Weights of a small transformer language model.
Size: 13 layers, width 96, 3 heads of 32 (1 for keys and values), vocabulary 8192, 2.31M parameters.
Architecture: LayerNorm before each block, rotary positions, biases on query, key and value, attention and MLP in parallel.
Training: a variant of Adam for these matrices, 11650 steps.
Each number is 50 + 12 x the weight over its row's rms, rounded and kept within 0 to 99. Layers, rows and columns count from 0. The size before them is the row's rms in percent of the matrix's.

# layer 4 attention query, 96x96, rms 0.105, rows 0-24,32-56,64-88, columns 64-95
167:47 44 60 48 38 52 35 19 62 52 50 49 52 43 57 55 69 52 57 54 47 43 32 36 44 72 76 42 48 81 58 45
102:53 51 56 57 56 43 27 28 51 61 59 59 55 52 49 53 71 37 40 59 32 53 54 41 47 67 66 48 49 70 53 46
105:41 55 48 57 40 48 59 53 37 53 74 42 75 58 55 41 44 39 52 45 80 51 65 63 44 38 54 55 45 60 58 43
103:58 47 37 44 51 74 50 52 72 49 35 41 22 51 37 48 57 61 45 55 24 30 41 44 53 45 39 45 38 40 47 49
087:48 54 36 22 56 45 56 42 55 47 49 50 41 57 57 32 37 52 62 64 47 41 53 47 43 47 59 62 54 42 53 69
075:60 52 39 45 47 58 35 20 60 48 54 63 36 50 56 45 46 69 69 54 34 50 43 51 31 56 61 51 68 57 67 59
104:38 57 56 47 65 40 30 40 34 47 60 43 41 53 38 53 54 24 45 49 45 67 61 63 61 55 48 40 48 68 50 45
118:64 40 39 42 66 61 57 61 46 59 39 52 53 56 54 65 66 65 41 56 43 47 40 67 67 53 42 61 69 38 24 53
118:68 41 32 35 55 58 50 58 66 46 26 51 36 49 58 54 48 72 31 58 35 42 53 44 66 33 21 49 55 38 33 42
091:61 62 51 49 30 54 60 50 69 35 33 46 45 40 39 22 42 33 74 43 46 37 64 35 51 54 43 51 50 47 70 52
111:40 37 14 49 64 53 50 46 37 56 63 56 42 58 35 61 63 73 58 40 40 46 64 36 66 52 76 54 54 47 50 44
091:37 49 39 48 48 62 41 44 61 45 52 63 55 59 36 57 31 25 53 44 44 42 46 41 53 54 59 42 33 64 36 49
105:40 61 37 34 52 37 49 67 31 75 28 80 38 70 40 40 57 63 34 43 38 41 42 51 63 56 41 28 61 50 49 53
104:27 53 52 57 65 36 46 47 49 28 44 45 37 29 45 61 62 49 40 39 42 51 56 57 49 69 53 54 50 49 48 28
090:61 42 45 58 69 50 44 38 63 53 54 59 68 34 50 70 55 75 42 37 48 45 51 39 56 62 46 53 56 30 46 50
093:42 49 43 50 20 61 49 29 46 48 64 56 41 47 51 37 38 53 56 42 68 53 48 50 40 56 52 36 50 54 51 63
100:58 54 50 36 41 51 27 42 73 49 61 49 46 54 51 63 56 59 40 69 31 35 51 46 52 65 70 42 39 59 38 67
107:63 37 38 46 56 75 65 53 52 49 46 60 53 60 37 64 40 68 38 75 30 27 40 45 61 48 37 56 61 48 51 54
101:62 61 65 58 41 24 23 40 52 65 75 66 55 48 68 50 42 27 24 63 47 56 47 44 46 49 75 51 49 69 62 56
101:47 44 19 50 55 57 64 59 43 52 53 37 42 46 32 67 43 68 58 31 63 42 34 60 66 42 17 54 55 31 28 52
103:49 77 59 47 35 21 43 43 63 38 43 60 46 58 50 52 56 41 36 49 48 68 66 58 37 51 57 55 57 38 55 48
108:56 53 50 46 48 55 45 67 72 41 49 62 44 49 45 48 43 67 53 49 25 38 38 55 61 47 48 40 62 32 48 53
077:32 54 59 46 68 50 46 51 54 67 68 48 62 56 77 59 49 54 35 62 42 67 18 42 39 32 39 55 34 59 53 55
089:50 36 56 69 52 50 35 73 29 59 32 33 75 69 62 53 38 43 46 53 57 31 53 54 53 42 46 55 35 45 45 61
083:46 49 48 42 48 51 67 47 40 62 30 42 52 53 46 45 43 68 45 34 52 31 78 64 44 54 43 38 69 49 57 37
096:52 56 59 37 71 36 40 30 56 61 54 49 48 65 57 60 55 55 26 42 35 51 58 47 55 52 49 73 57 74 54 56
081:44 50 42 31 55 60 46 37 56 65 51 33 46 40 48 75 66 43 50 55 32 57 47 52 53 28 53 52 56 66 49 61
090:46 43 51 47 59 42 28 42 43 54 53 42 65 44 53 56 50 46 39 48 50 48 79 46 49 55 61 63 56 55 44 56
099:59 48 61 54 43 45 73 44 56 50 40 47 29 54 44 50 51 56 44 39 37 67 37 38 49 61 38 23 52 52 68 39
078:62 43 72 56 46 33 67 58 59 57 44 33 35 49 46 59 42 67 53 44 53 48 55 60 54 62 26 44 40 70 40 50
096:39 65 66 25 50 50 62 38 52 62 48 54 26 46 55 44 52 56 53 45 29 78 43 34 64 50 26 39 51 75 50 45
096:23 49 33 54 62 54 61 52 40 31 45 50 55 51 38 42 43 27 53 75 44 46 58 74 73 41 62 53 56 41 42 51
111:80 43 36 35 57 55 44 33 77 48 61 46 48 57 60 52 56 48 46 44 54 61 49 48 69 44 52 43 56 34 53 41
123:78 49 52 49 38 51 72 49 68 60 35 38 41 41 43 60 54 56 40 61 40 48 39 48 52 43 32 37 51 47 35 45
112:67 64 40 60 38 54 57 45 70 47 45 40 73 38 44 48 43 32 66 31 72 37 53 44 44 63 42 43 48 52 49 21
121:43 43 30 56 61 55 50 57 46 59 60 61 35 46 41 39 66 82 54 21 41 41 49 47 54 51 67 35 61 59 46 45
120:30 76 54 56 53 61 36 40 57 32 35 54 45 65 50 58 48 31 42 55 58 63 50 49 54 60 53 46 53 64 53 48
099:38 51 27 50 61 55 40 41 46 37 27 84 55 50 47 53 60 65 34 60 29 42 66 34 52 64 62 33 65 52 52 50
112:40 56 42 53 65 44 58 59 51 45 31 49 43 39 56 72 51 55 15 41 44 55 53 55 63 59 40 42 36 40 39 29
103:44 68 63 31 72 50 43 34 45 56 71 74 40 39 37 63 73 49 21 52 51 54 41 58 65 56 35 35 59 51 53 48
105:48 59 38 50 49 51 64 39 56 58 78 47 46 48 55 23 34 66 81 32 56 68 52 31 43 60 55 50 56 52 62 47
062:41 73 49 36 35 50 39 49 72 46 44 46 38 39 63 63 69 47 47 57 40 63 39 68 40 50 39 33 56 61 45 53
085:66 59 47 63 34 57 61 63 50 36 30 46 36 55 43 46 53 54 61 62 61 59 28 48 54 46 39 23 41 41 51 48
105:55 60 59 38 70 48 45 45 41 62 52 50 30 53 71 63 68 36 35 49 42 63 52 55 34 43 44 64 47 65 40 34
086:42 42 61 64 39 60 66 50 61 55 35 52 71 42 51 74 58 57 51 53 62 39 67 42 47 52 56 51 80 48 68 39
137:58 73 46 70 60 47 62 50 65 53 34 52 52 38 43 70 41 49 48 63 51 41 72 60 24 53 55 78 55 37 51 54
107:51 63 47 48 30 46 60 44 62 51 43 47 59 55 35 30 41 62 60 52 25 47 32 45 47 49 40 38 55 39 56 50
094:37 24 72 34 49 58 52 42 33 55 75 43 40 42 67 68 48 54 59 40 44 57 39 43 49 45 37 43 66 57 30 50
089:74 36 66 63 36 30 66 40 36 50 48 36 53 58 46 52 30 28 53 63 39 48 41 58 45 50 62 49 36 58 58 49
092:80 37 43 37 59 50 48 57 58 57 34 63 70 44 45 33 69 38 43 38 44 43 54 56 57 63 53 46 43 46 58 34
057:37 60 58 35 49 55 44 60 47 48 34 83 48 46 36 81 53 63 50 38 38 69 47 43 47 70 48 70 56 52 60 31
067:44 60 24 56 45 59 49 71 53 52 56 53 27 67 61 65 44 49 44 50 45 80 65 26 55 49 30 51 23 32 52 41
073:40 53 50 64 26 46 32 66 54 23 40 49 40 58 45 52 52 52 73 33 31 48 45 44 49 50 32 54 49 35 58 35
080:55 17 39 40 67 52 60 23 40 71 69 53 78 35 58 62 57 61 30 59 33 36 56 50 53 44 59 38 41 61 21 68
085:43 55 61 36 48 35 54 36 48 68 34 44 47 31 45 50 67 59 46 52 30 36 21 54 39 66 69 56 55 53 31 67
086:70 43 55 51 65 53 43 27 54 61 66 56 48 47 60 65 62 53 29 57 35 61 42 60 47 50 63 36 42 47 50 54
103:50 74 31 37 44 58 54 63 39 33 49 61 33 58 34 41 60 50 44 56 49 54 46 64 59 55 29 32 50 36 59 56
102:66 52 36 43 52 67 63 42 60 58 56 41 54 45 53 40 42 73 39 41 55 41 57 54 49 53 55 61 53 35 52 62
098:67 39 38 60 76 46 50 45 50 70 43 48 60 56 65 51 29 74 37 69 32 56 50 60 48 58 46 45 64 44 46 49
082:68 43 49 42 40 51 51 62 46 72 35 51 58 54 56 27 72 76 72 34 59 45 49 36 51 39 68 44 65 55 42 62
115:50 59 40 47 66 78 50 73 47 53 57 51 32 45 44 38 51 81 53 25 38 40 55 60 50 49 62 60 53 40 48 66
076:50 52 59 36 55 41 47 28 44 41 56 56 47 63 59 38 72 64 46 54 63 50 77 29 55 41 65 40 59 57 66 44
094:45 79 42 15 40 53 31 62 43 59 26 56 32 47 51 40 53 48 52 52 41 52 41 49 76 65 52 45 63 49 63 58
112:37 45 62 46 85 44 50 55 28 48 43 56 55 39 55 74 67 52 41 39 44 51 52 58 60 39 29 19 38 49 44 55
090:42 62 59 44 66 64 29 35 45 56 62 56 26 47 56 45 67 55 19 37 63 41 65 61 39 61 43 51 60 58 43 62
125:49 47 40 71 35 71 68 69 59 40 63 37 42 47 38 54 28 51 55 49 38 49 62 45 49 57 44 57 41 62 55 52
056:58 61 44 51 55 52 53 55 40 65 69 51 45 47 52 79 40 41 29 52 46 39 69 42 51 59 74 44 71 39 37 58
084:70 22 47 50 54 40 63 16 49 65 60 50 68 57 57 55 52 43 19 59 52 51 64 53 44 50 52 55 57 58 29 63
092:58 44 41 47 39 38 44 45 64 63 48 59 31 60 37 70 52 53 30 40 52 72 54 36 57 56 37 63 64 58 40 27
070:29 45 60 38 55 66 46 60 44 20 39 31 46 31 59 23 45 49 64 51 44 25 37 56 54 46 55 41 53 34 49 55
098:48 41 71 54 36 35 36 55 45 36 48 58 41 60 28 69 30 53 58 43 61 38 63 57 57 57 37 67 60 36 51 46
090:68 38 60 48 64 62 65 39 45 72 57 58 83 59 60 49 52 54 33 43 51 50 62 65 56 46 61 49 61 68 32 71
093:47 55 50 45 62 36 53 77 33 55 61 57 20 40 66 66 50 46 52 44 42 62 42 45 47 53 20 46 55 34 34 49
094:39 38 38 47 39 25 64 42 63 46 41 46 65 73 34 48 45 42 60 74 53 45 51 54 42 39 56 48 57 57 65 48
114:57 41 51 48 47 46 42 48 50 35 39 57 57 59 43 31 64 37 47 52 82 46 54 61 55 49 46 54 71 51 53 43
# layer 4 attention key, 32x96, rms 0.112, rows 0-24, columns 64-95
092:23 45 58 48 57 49 45 45 52 29 50 48 49 59 45 30 40 55 86 51 67 51 59 33 33 52 49 44 48 62 64 52
076:27 40 46 56 38 49 50 50 49 34 65 57 23 57 13 36 49 67 67 59 54 57 49 55 37 49 51 33 29 50 71 43
085:31 31 47 54 36 55 47 39 31 49 34 42 61 43 39 30 57 71 63 52 56 46 68 42 54 46 42 34 39 58 50 47
094:69 55 51 50 53 45 56 55 42 60 39 66 57 43 58 55 51 38 32 74 31 54 43 54 60 47 47 60 58 32 48 54
081:51 71 47 54 55 56 64 58 35 52 46 70 52 37 64 61 42 60 54 42 50 60 43 63 52 30 46 37 33 49 32 72
100:73 60 36 46 54 62 39 60 50 64 39 71 60 44 74 51 42 36 41 52 45 57 42 58 42 37 36 65 60 43 36 64
085:34 58 58 48 44 39 47 28 45 45 35 63 49 36 33 41 58 61 70 45 59 50 59 15 61 64 73 51 43 84 67 47
088:51 39 67 67 39 74 38 44 56 61 60 44 59 42 45 48 63 72 42 36 50 51 44 50 48 60 58 51 44 47 35 45
087:52 65 47 54 66 49 22 54 52 49 54 48 47 44 73 44 33 65 31 53 39 53 48 81 59 47 30 66 54 24 44 51
101:35 45 51 43 48 37 42 19 53 41 69 56 40 64 36 47 45 38 67 36 58 64 59 52 54 40 63 42 55 44 66 37
119:46 55 39 72 42 57 52 55 73 57 45 38 56 36 37 61 51 60 40 47 61 52 45 43 44 37 77 35 46 41 32 58
102:31 50 66 56 34 39 42 39 73 42 54 56 41 42 45 52 69 31 59 47 50 48 44 28 55 46 54 22 52 55 63 41
113:37 47 45 39 77 45 41 42 53 54 54 62 62 70 49 50 63 75 48 46 62 56 39 49 39 61 41 46 47 47 35 44
121:55 31 52 53 73 40 66 39 50 43 56 55 41 47 64 57 50 53 26 54 50 54 58 46 50 24 41 77 45 45 44 42
099:44 54 54 70 56 57 53 42 46 41 48 39 61 35 58 44 49 48 39 38 53 38 58 49 62 66 65 50 34 52 47 51
113:52 61 48 31 44 63 56 57 53 56 42 35 51 51 48 75 33 55 49 57 46 53 55 35 63 52 55 50 45 47 40 55
084:13 60 40 41 42 40 41 39 36 37 47 71 66 64 44 48 59 63 60 35 39 56 68 45 59 57 41 59 43 58 65 58
080:62 76 41 48 51 44 53 60 56 51 53 50 35 65 56 54 46 35 48 67 42 42 56 64 48 39 63 61 73 27 41 60
086:49 43 58 52 49 45 53 39 36 37 57 46 44 56 21 40 45 68 77 42 46 40 59 42 63 52 52 55 25 58 52 50
068:46 52 37 38 53 54 27 48 50 75 28 41 55 63 44 61 58 21 48 46 34 70 35 56 75 53 58 43 59 56 42 50
119:31 43 36 43 48 44 48 55 54 62 69 55 37 62 41 72 35 40 55 34 66 53 47 42 62 44 47 58 40 61 62 53
079:52 57 57 40 72 62 46 43 32 51 57 56 46 58 84 63 53 43 16 41 52 50 40 59 44 50 53 67 48 35 53 61
110:51 55 55 58 50 41 52 65 32 60 43 62 56 44 52 47 54 71 56 43 39 42 39 79 46 40 31 51 51 29 19 56
097:51 42 47 42 41 28 67 47 69 36 51 35 38 70 37 32 52 54 58 47 52 34 60 36 52 32 58 52 33 57 64 42
115:25 35 55 44 62 38 52 30 61 54 61 41 55 57 45 29 68 63 72 47 73 23 63 34 27 43 57 42 51 63 53 49